config = dict(
    n_kv_head=8,
    init_std_down=0.0057,
    beta1=0.95,
    warmup_steps=200,
)
Each number is 128 + 32 x the weight over its row's rms, rounded and kept within 0 to 255. Layers, rows and columns count from 0. Numbers have three digits each. The size before them is the row's rms in percent of the matrix's.

# layer 11 MLP up, 1024x256, rms 0.117, rows 677-726, columns 64-127
095:110165072127116139095087176165112137151118134123102125091136066155092148189059118154142166139143089120142084127090166124064146165173138159157119172080156115173141060071150172059138138127132180
092:130165148100142102138152112070141106097091133052139099111130135064159182144158179124139124119134123152157145145081083148119114198129136113117116089116153100064111111126137127084149093144071133
100:060178166154116134189118154174072125139123085129135127135118122199132149103080173096165137101164133158119137181170121131165086176133148138096124075148141149074088127134090138127105106160105133
102:097169146128201133095088121087131129152165117063140174148144091074153117154165138102126095053120126096126112148149096111134165140086120175142133158171107099105101185107149110129114129152079111
094:141147045143131146128153118150138151168183152077106159190145121099177123130074126124083162075135129137142153136134146091125162160105117140122129130132083068151132132115149031162161109152114161
107:123135072146131093083157125162082182141102132138134107138123124104115123115120123161151176151113119186117112094136093182096149058108191174116037146113044120136095080146118126121182183199149157
097:117100130090124106089122142130153167159104164126104122095167140109108122081154118120135125092130086113118148148121147077172163148158136127138142174032152148049116125163126173127208181075115175
103:136142050106117139133140113138100117146131136117211128137120154115163113142157116071121132139185130093138166108126161121127170154148113103115113111178119177102093141096137163079125158148123120
097:122147113164135165102128162102165128105109145176120188093112192132081144176095075148118126128146114106163135128091144120115131133086130138119128165147129099130146113136096094177118173147192063
103:074133120092126119075126139115060116099149137129179206136126135164210106097139115205124146114112151095162119099148095106135168078153141111109092130119131100146108181071161096145102125119134131
095:138021178130223162131180166165173103134171160139124094135096141104134125158111134124105150077187122068110075172117095133137113115171174115113139168165126185168130182195148168147155143131146101
113:164138108125143146125153084116090137085162178163084146098098181083130153082106150068152104150160113075145116133160102125136158144185130170150150133148188113088128105146106129125159088179110167
094:133098121092133183068173141157088113181120161124148161168133083139074124127148178145158142154152137128159133108109133086126086114112129123158186191188098102062121091147097159143137181107134139
104:124122177094146109101114186142115148076076118126195101065195112111103186151096135108159141146148136143116127148123121086151118022118120110152078180147114126119130150135129139118111097025112153
112:139157138138094123087190133116083122136036141131098131145089091118093130126051087151114134116166119102133144110130157097089156187140173108160102136155120107096127142133151168094138123179142140
098:152130081121136161111110207136158123112170142141151125114081122137083151137137096093133096102124117138097169169146131141124137172118093144105106112129198166163176105164119118149080135102121185
094:098156132153138125182147111110132110096161141160115126195120131099125133160176202106085137166139114126085179161149054094155144116174130110154117135150156126121178062102131132166116197125113072
101:098085168110152151175133114168138146163094175155138099136101100136106108170157085157164164141146097101141094157110124098120129098125153107106122113130177157138142137097154174136106088048155125
097:147139125132141161132067062153110121106148162092123134107152130148109110119109103096155152106105143106159167088240134151072125091155078175170142115156133167118136145176090100157133105113132177
100:157143192096128109139150132132079104132151078177101138137179163088070127129155169089135079100119147118142161171135135093135126071190139171133074104129092136196150087122162119132158161108137173
097:062112148125138151180113094146121130130109202094097129184156153114078145174113127126083099121126126150130108146103111100097109082130163171107117138173084146095092165151127101169088107118077108
102:178194132101200149161090122151088175114102208163126135132142089061131101089101080177131167129047107145068076153169186116163115108087101117089147089116128095151074107170117126126154108186068129
104:115133198139128079083102172123131128118103100147117166143047130108106139148078110127149157104131139141162114135135088094135142142139164131109152105094094130154102113155157093129113125137156155
095:145176177156131181164146096167125120070131125181112170150182125092087058116110109107129162192119135097094079128062142158092138136076183122095151128123151067111075104142137146140142182115139114
111:091094095099141104148171130158096146065109105124135156087121134165087152090168112141119081121155161136142126143127111156122088099160104145098102196147112116080120167108157144178097119162124108
104:118153083148117143140125103062152074127065129133071113113051157150095151132147202171095087124135172151089152121141104214052134149067123100176162183131149187124094113083123088161092129078139157
093:048120075110110145109136133145151140113084125082115153092110178086178144148165168131122117135127123143146140190133123082139132086105205118221197102155100154106125135140162154110111100120116143
101:154138043187105128091149140140155075112160136163140180120179123086153132102105187159143142097094097129165152110168094184147124156070146108164103061202107103135068093157158138078127091116145136
103:124137146138138115119110156149144116155110158110092125160226109072154126150087152082113133145130101170114117127136101162109131134098128116158157154157152171138106140119114115165142103063158142
098:114080125111115147156140149095151089091149157171102093152135147140129128145155167159161146076164131123139101075119160135139165069116134140165126168094112149140195078128152072144176061156111158
099:191140102092145132130103146123157058135153123138174083114141140139121106126091132057084116155172105168179088151141077137128150092123128143184130161166137133075139107073136152121140128140067124
098:134129092150149112147147116046130128130188069116112151114145088194068168148138122140149084112146136135122139172172171158223083110100140161127132128104169097131141107178142112162149196124094126
094:094095161104197132223133087082112135091080137175142136144135169136090146138110154047130145126096125156154089158087104169140110156075126163171103121149155184063177145089156139142118131133098175
098:132155152200170135125155125077107136132167079136117130107157075062117134128074154107115133136136082090170153166101154121100157093183136161146101097087131119041088100151157097157190112103142166
100:083131031114158160133105170190148051153142146084157127119136156172124143186121082113126154179098104073117157104147096093102105102149047134116121110131114147137090102167097026122166114181163153
109:105134157165084118109142111118098153128190138144107133199143108085123136157138155102151059116124151130200116167103047153098080107083144112133147166099103104094123120185138146145138136133121150
107:085094105129157125199125105098113152159088120086077209088128165093119158115104124063107119136095079137138150117114183155137191158127143135125104082086066140138137047136097132143105125159175173
093:145101170129129130143157161104156113141187139182149114122118073166132141119100115099094102109097083131182150168160118120126128109133181108144125137120152080144056146133098155040116132172157143
109:058178089158175098064085110183090093095143174154116074118172196174150122130107111138121089133165168154188118126082182175143111143115055154159111102175127141123053134162169146139155135171078106
102:129103132169178138147124148115119097090085189139080125134131083149158152099090115126135156100129095137099123104149168120087115088124148076199118111193149121100148120129121160168137118098180114
105:093124127161112117121102154151106091126102149186120119151140127146218146143110113177043132097094137127158153162138211157167121138154094124170148135121124116135130117108091122125121088152120162
093:165134126158103102158206149154086131124114153176199181104117164139115118119138132151194129113106179157133077119139179083128066139138146155093143144143183162128122115095175109179134173144125116
101:095123173149121110117160108118094103157142182173087129132127171152157149141132179091092131171166146095213085121136053108167108120083133152178143124139142102120115166100080122158103086168145073
101:180108053116123118167156182154131147183147122143127115175134129131073141083158086149121118128092136139127158130156085099134117146164124211103180091156104075066185123114122136085192086152140127
105:115145063142118101134094197154113194157102123113137080109118139127077150135075057090062175094072146157154088111085111129154127083129084082103072156078119194060150110104102145075214100170153077
105:103064107060062074152120184155102146138143174078159086143183186167100191127154114125119080135120081086204183127143108111129139116108111149137142098121149108124112134120132117113127107112068141
101:168111132058154130143132178115129121148075171112172113113101186164101112063147134124170134086137090133113185117111101115073146173085168168128079129111149188138088142172195116219175173155131094
082:117162098090104150120119128115112087145125113181173088140169122153191177097122122126110167045129105166071113165132067145151092040106151095114127114100122158122126080084133153122138133176166165
099:096048099096159112134132131140073129088139177127108083156127158126137175101115101138149093111158200106113106123206175144190115114123104078104108102101137136100202156136124119128078181116041109
109:156130147096125126068118159182117109145192139107154085139113080130135175179133114119158097086083141092099175158124131084120102164157104147132074106110131146082146134186131107103091195177150121
# layer 11 MLP down (transposed), 1024x256, rms 0.127, rows 677-726, columns 64-127
094:117107125141136128096152128127121166137148155095088177112124172141137142170070194115126134166121154138087142109150188089108105203136175114142169099199192118193152131106157111145126128115154140
095:126144174078141172144152166086145089110084087106112138107133162071091152140111159177112109131149136091084111156116088181115136073174130094143153098048114161130130137125167095057139109138113089
105:172121104085068145163136127168120126137165126176161071160123169206144105116112117115122156167134135135154063115146122199145093132094122166062091139132113130108148137145174127164168171101155143
107:099166145135150121136110168150137147090118081099131160139118109157100115112112129071141166115194102133150065059139196154135159050173147156116142147154045174103164087079083137130119106107099181
092:137182119110139137140113131163126139136124093065118132155077134134138107083126134153139103125132144201189112083156140128185051120126158151116151097161129100141130137102112085100103153157123167
109:117146141095146117095129113142160150100112209158125132090103071129093159186127136126054173145137124132156096085176151136102132150195156107076130152143108120140151162183128098071194169118146092
092:078145129115115144170181122085174071102095104093059129159192086108125113099123126076178151142186084063055134151101159102087125122156094153090115116098087092126192137128138138084169105132085147
115:097182172135071135105161172172186097082091147135160113126169110105153111121128100138105206089092110133122127119082095153117089173112155172115130124164117170141173094102156117045123141118183116
099:116123133120155211122082084098184124107096113135147139133114154037169148128151184152148165122088166169057114111133085114172173166129106125110093059126165117149146158121139079099099123098087152
103:154145155070120101144190152124099122094108126163085112119108146192131126147133130127133082039147102086157100106142108129084090110231126144059111167147105082173123136122116143117107167137132172
100:134130173191062143120118141132124141174151170177076066106104097115139156158149119127133130185117087088096162097155101110182152047162123135163130117125140099163159082148112222137140151163120115
113:095193074120131116086094120102199168119100111117103152133118127126123177081129055119103114162163099104123121103162121131113152110132137170100075166181162109058106206150178078149166131168138117
092:060187077136087116089060201102152087115165119148145152113144078138077100072104163163062112135089126116120154124126117181153164091186132102140109137095120119133087137103165070179167075152123195
104:143073131142090130115119098117131103176226122141130119147105103105110093103135134131085116137132108116164161125162170135177091132213144140141167053205069159185125165092112191118200095030102150
120:154128087154089112095149094143131117120113142112075168075156121126133102166096127151170145106153161157074104140102093129125140143103100125123124112145045062147132130120093143131123154202126119
075:159141136133165131114098062144142121149137155133164165135144135167141108128148161143049128125122076092145077111114148073095119106133143173169112127145255134163166137132136136083158138127176093
088:191120091116152146090224102203125128139136143149141148103085183147161150154145057160154179102126164129158128094178160125124080140066123134159094167182176190091182166112120082106137191102175182
098:166126155174184123154142135148193096078100156113157135184157145127106177099128138074096126116133122161154065154120080149140135050150161137084123126127183131108117113130160135160119103104115197
096:152104109123105126154096166047109093132159130111102091100132166138158054102149094110140152144152117147056084079144091094124125174128140123145053133114128178098127098114141140193148124119107148
098:117119139147079123137125193122127185114193176113115068121134160138155080133104106083132177061119104098149147150160097142139134151078176130080112145141121139089125121089135176146126094027162081
095:189099142061145118123084102183139136107098102169134122117106110129114134123117077103114116161131102090075176186109122165117202151117074128122198158167054133165078167157088049070188147135094165
109:159173117103145139104162106201111154126192095114127108164106128176167132133107115120096126052086193169140159101135173136067133115099110123230139117080180137089169093142086154175210166101133149
098:136181155119102124157079119162132130113155164104131142146055133155180147094121215114101125082166175128103091052148117119171167154105169205106109151100101143140096156204152121134143066136122110
092:131061091121144132069054095159127100142082133154103106088117138124126143166086129131157114154178123147127143121131087132119150163129156149176132197082110129108138176139170132108143111135147165
108:100164160130087130162129117091148164123081147141170161140155103096154151182084105063083138167127102068137105125078119102114084137164119143141124106112121131130138155137078119106119140107087154
100:106130106177110086179120121134100122136148128144116148157076124132135179176195083090123151112175142092127123089131101097102125142162144093139142152150130103156060146097073167167137123137137115
089:128083144143022118106152174122118139194149141139088117136135159161090152079075153173079097070084094116149123105111156189146098108098147088161138105119104110175130103149106121120084181115172113
109:068157197160091095133169094131082087100117118130115181147089119161080158145114119140124093179152141087110073140134130101087081166116113100146104166133079136118162140097183152158148146066087086
096:169096147160115142082107136168124116089187084084160180103116134127121122072151137138129144125170157148141059170091070102156137143060147188156145111139125065148170094123179197142139077077151160
105:102089150117082122204105127092126162104122123183139152170057097123108133103094093136167124093125149179126123082116141123098091135125156116129139097121131087126186113157173208066091153152113179
098:091116124127105065152132104152122126124137134089085180163128118168127118172116123145146151093126113148115137106122129154117126134128099133115143106165017117129138104102100119123160121076089108
101:153177132111167129110087129144079133156159090078095150119147110189141071115130080123108135118121156131151149158133196131121079178164124123188089114171104097148164157101076080149130155133126143
100:094217184129061134119127122080104151106148091092172124074139143124201116134202165150098123135169122129147107115149112133103125104102152153171117063176102103106112162121130120134151146100145103
094:124136122156129119098108136094103138120146161151136150092136096129086111123107118147187100132138093075102156163102076153144089163150092105116118114108149113114149132122155159081115085085096156
103:133171117136160144153131115139152154106162090179128122084121070114138093163114127094106116071126141136120090143166206173108141138111138127141124115183084109118125136120129208128125061116099142
106:181111165113112118092120104100101092097201107120148094187114105138160106162125130108094127141137115098109160132113127150104139143098065067159160102117187080132085166204133162119181120076163106
103:194074146121107141122116133120079139141110091129076102164094141049121069096120126154123136081060116088124162151136155136131133117129141108168117138090107133140105113119092076129060164131133122
094:143137147134124072088141173094112185137136142126199108090158157094138133055124160102187109059160131119073136117112103118151119123137068086115152159143097105167096053141112095034133125060120112
109:126111074104165142134155075072145089100144097096136169139089146101144179101209125140124150158122159119177112129110139111131133121117145159128164148093121119154092156201089153098091147064165137
099:133086117131088136128086169088076121146140122149116066134137135137160222140149145135092064186108121134122119111140130166129101115080117122163033133053119095142088150183145091103127153150113178
106:185131127155140137122167134193147109138189138161164062166191098128116107117081155146135083155149098120169157146186137137134101165114147124081116117158000130185127124107146091108159128097139135
093:121152114189132165152062116112122068071150133122185130138135072135144090101108165176081139150159139173154136086086127107129137142131079132103112092184106074155114139176093129094170122117145190
101:164159111113193124155111132194131098119136105106136070127162129122149115097114123137156134113129103152080129123140117122105124147152164125139102087086128074145131116190089121209096132131150130
088:138145138132121143079149038137113177179101136125149083138078134115156149158105131115133142174166154154109166194109134131113120106132041129173166180171145122141155107105153084187159135181126114
111:096195107182131132153116156079119121122153137131114115114135154060114128142216129137087101111207110117136088158137096183090180128115182129128135167086109043115116101099086120120081141124191119
103:133149112103128054139152103120133114134106128179119144113147111104137136119164152123075084090090094129202126133157107090099147155078136086143127115113159093134097102138023205117140118120098050
100:105123141171132086124140125208120131162123160070085166130121115085159095161147087133115101154093168093122132186114115123153098050101155164157131118197104072169134171085093142146129071075186143
090:129136183108119117115146151182123198150134144108177092068101111157150093158106104110137122160124129122105199084082171169124149152143111130140142130123173066156117110159156089102132152107098140
101:067185191118101110089136131099121154143127105150132109211080160116170127146117143067103110126117119107110127155111128137089178171116122155137169151104068150110149091054136118133118108142145093
106:115121190152180132067101124077121152122140144152130074142146096061127114077090123136109174140113164130115131112177113191134133073154180140134126137128042166090160145154154138108100072130150090